{
  "n_head": 2,
  "attn_scale": 0.0884,
  "bias": "none",
  "tie_embeddings": false,
  "init_std_up": 0.0147,
  "schedule": "wsd",
  "batch_tokens": [32768, 65536],
  "seq_len": 1024
}
Each number is 128 + 32 x the weight over its row's rms, rounded and kept within 0 to 255. Layers, rows and columns count from 0. Numbers have three digits each. The size before them is the row's rms in percent of the matrix's.

# o: layer 7 attention output (transposed), 256x256, rms 0.103, rows 168-178, columns 0-127
# v: layer 7 attention value, 256x256, rms 0.105, rows 169-178, columns 0-127
o168 107:108075180120177087113128111137195110148140134118080099162200124142130105091129127099146094122101193124189123089144090192144134118159127131156129135073054138098138132018124111122119163092122099055124156116000117173106165092182160158124087135129134099143133078100114091107104181167196141137149118095158216075121148137090151101112109137125128118102118138134153085128138104103138185101138
v169 088:150144149159119109066136120182131151063119168083112073100154167128120166158138072155064119115166136147148177091130126149170063163125137138158093101111126076112210116157160130124140163158119183111132093078124166110161091127147074166166074070106212103122160152179126119109154069155112080139091103111087145150135119107122154149058143094132133106119158183117123108213110150074074096083135
o169 092:129140207104107176148149164135150076184127091131147120122089182145142178107139097086089156135059130123214119129182099184142104125088138145081139066112104145146075170069093124177145100172131166134108148150019120097097096142175161159158085138116161165136182096147085133142133123160088107184107105130144112145164152076132109146134123102069127082165147131102119164130134020140049135152185
v170 119:104130100104093116123058103165036133144118156167130119137129132086129142171146099086194143118077128140130165115139122172173114088071105116163118160124096097141113133158123117080185109117132128120156140125103159145109141083117103084167121120150145127090126054066182084230140149104146140155089136153146137134078108100142104154095135168104124095157150165115126128096117124100111108110117
o170 123:089147171105119091119153121128149181191121168123165154081187107105110203121163155131137120155062118140120144129101136191117089101118066123185152172070150124209104122153136091073132163196092145114148143150188146112093136123138142137080066118111167162135135150125116134128101064124176138128131163140094090187101097124173146144115133157088114096134150138089166095125105056118073105094091
v171 102:245130148150064112162096096120163047114138077115104161125162154160122179055121083118129107118077064140142164129173122132164099076141201162112140133071131137122246130180137128100164149091079150168134165111144081125142138157082147085133093103133118116146168095173146129102136114095105133091128122104078162120131099138063104092176164181160069119104087129129186121084119128167185120208129
o171 101:149137177108111131062104108097104125144118131153128150139168168118116125174136149106121155116129183163135173132175116102172088124118123122116130122098097123060170077071117160127148181081084095080145078144136100154107115144146119097102172121168137108172113141123046063065115240099084107006100115191058121096117168165098096105166119086111116136115064123132154147072083178159182133124100
v172 109:087106084112135143137104151123131125136072126142125141126119148110127097140121164178093069133099121150112103055111087087125068145188122147167062191110134139135046113034132140115127164122150163143180087122166220104106107117146096113121153153112143106097145155095150195142108164050110142107135158142134145119070057112128102113122120141078146132127129103124126119107124132111133162141122
o172 106:068087145092200141167159139104182142149095124095184120103163199135096147152069133111172125106110083093133105054078097146123092114111121108133132152143174119167078099151119105140131110097119145182167120070155184121115158087108110053098108094039171133079102107114120109105128068046116149156117162138100145145099104144138147124099134219102136103086090138103100131178151176128140141123062
v173 125:142133173106088112113166132090116172137156167148112183113178120065143135083106134136055176128112142125148110120133063116172132147098142116153166117142170090137106139161125097102145153128165130149093089135179126094136136174147116132157155138066141130120156162126016217102123112138105129122085105216139130124118146117074061098145168114162062097147112103117122141144099116120115158109129
o173 123:208171158105146137159159165119140157082096145152154136150067114118142086103097153129168116162167069165170099144112167090136142142082162106125122150144114075198097128131121150096131160123144146133123123183131112111122110121126104088140125127117111124109140158113124093119134105207170171143140111107152093204102180120086088088141128149099130149063141096157095186094171095091144090154177
v174 116:215161195120137149172145073081086125183109144109090142169142121118099140062129127092164082082094090153107084102121150178171156095112144176218132145044165108126187115164147138147115124136077153106118209160116117112143144109122114153126140156109154071118094118091084141162161161134111144149124137136084160138133069088136133099087194099129162088112110167180138125134144140146129094081136
o174 119:136123123143103118158170112111073172084074106101140148186131174140108128111064186138102146147058156157142142061131080177075138129091057150143104122165095115102116088204122134120139159204097144106107143128146114120102132112118079085147133108194106105161106128109110157157117140177087106130094113190097112100106099192152148124134125049129148159166100161108153102108116151150105102142136
v175 106:066129124141167080157151161056128126126125123137161145139116130169149057156130208118119122114174151144116131072087161150063130127145097098065120095140138134132125147062090116170110114151154129134101115105106195091126092152144132107135151122190090154136109139159161098143073148117081138130146169078204180152127096077131072150127063129113132124137084115134108126119182099118118135143124
o175 108:060088094166137084080075107115152099149124143119142106156123108138125095101077126118089157080143114125124078086114170149123146130163147090088114130144085060115128200117132135134129157099130091140133132090140155117148125189173161116167152144128122146073176107112154163073144148161190093149119135079173222118142095150119079148112133195162126075063135160202131114164128066114139105129184
v176 120:171178139132135139068082114132120068022125138116170151180111166098110180132118135138160067139133056134143171139085118145124075195188118135099096119110146112122121129196147132045093135107088100178112154112119128116066159173067103120173141135185132097128124076094110115102124126187164087161087112163135075191089158141117140101139100093144137200191170075098111127129122113125189081105128
o176 119:111135147160090138154113131148120106047158138123138057173133100140106193121157143140225109190131122086115148122114168120088124155138123164173136134162153154190128169107139107111107117107102159097119139120077121110158101145135133115101177112139162185159106044118149123101161175089147124159112110152163109186145113111148035141119108068140144141138134102119082134138130083137146143179103
v177 095:152157096108052123167072136156138103152090087121130138105134128134130126075135095103122140128190122134126190141115134161190079126110117197142072122152183113103174117084126150141096120124114123161133045119145155049089093105051081142114152080116168164144160152104095127089129112133055131130150140142175078183094114129078096111073181159174088118115117151110170155196110154147143078170125
o177 092:107120205110142150148103156126127128171139133131141158162108048150126119137110132122215113180081164167126150175127108164089138112146151103094157115174089137148103113114102094104120101073120139139125094111066122084166111127145149172149168159089134124120129178127076153085103147141147141083113150143125155179116103167103102106116126164101116092120104134082166155115151225076115133157088
v178 101:053104035146149169132065177171104168167143110133098074144174111164094091162143112141141123094219112103122127176096126119128149105088071124128139192170122121120095128052111097163184089113110103121122086100165130109069141144105116135104102134187063149120113151132102089131118157124140110165172156136149154149048149076126131109077108154169106155128173131105107125101121142157137091139126
o178 100:100151150164135099122091105160154138120126130105105112184072116172102162159131133156193140169135148146089093173105168135101150068170150159099128152173166094154155105133168095045140135107165074181118134069112129126112103119109111182116109140157127116088122099112183075127127088106144151091147168091129122165078148094135168169098158146139117140137209131114170094149145186076104147125141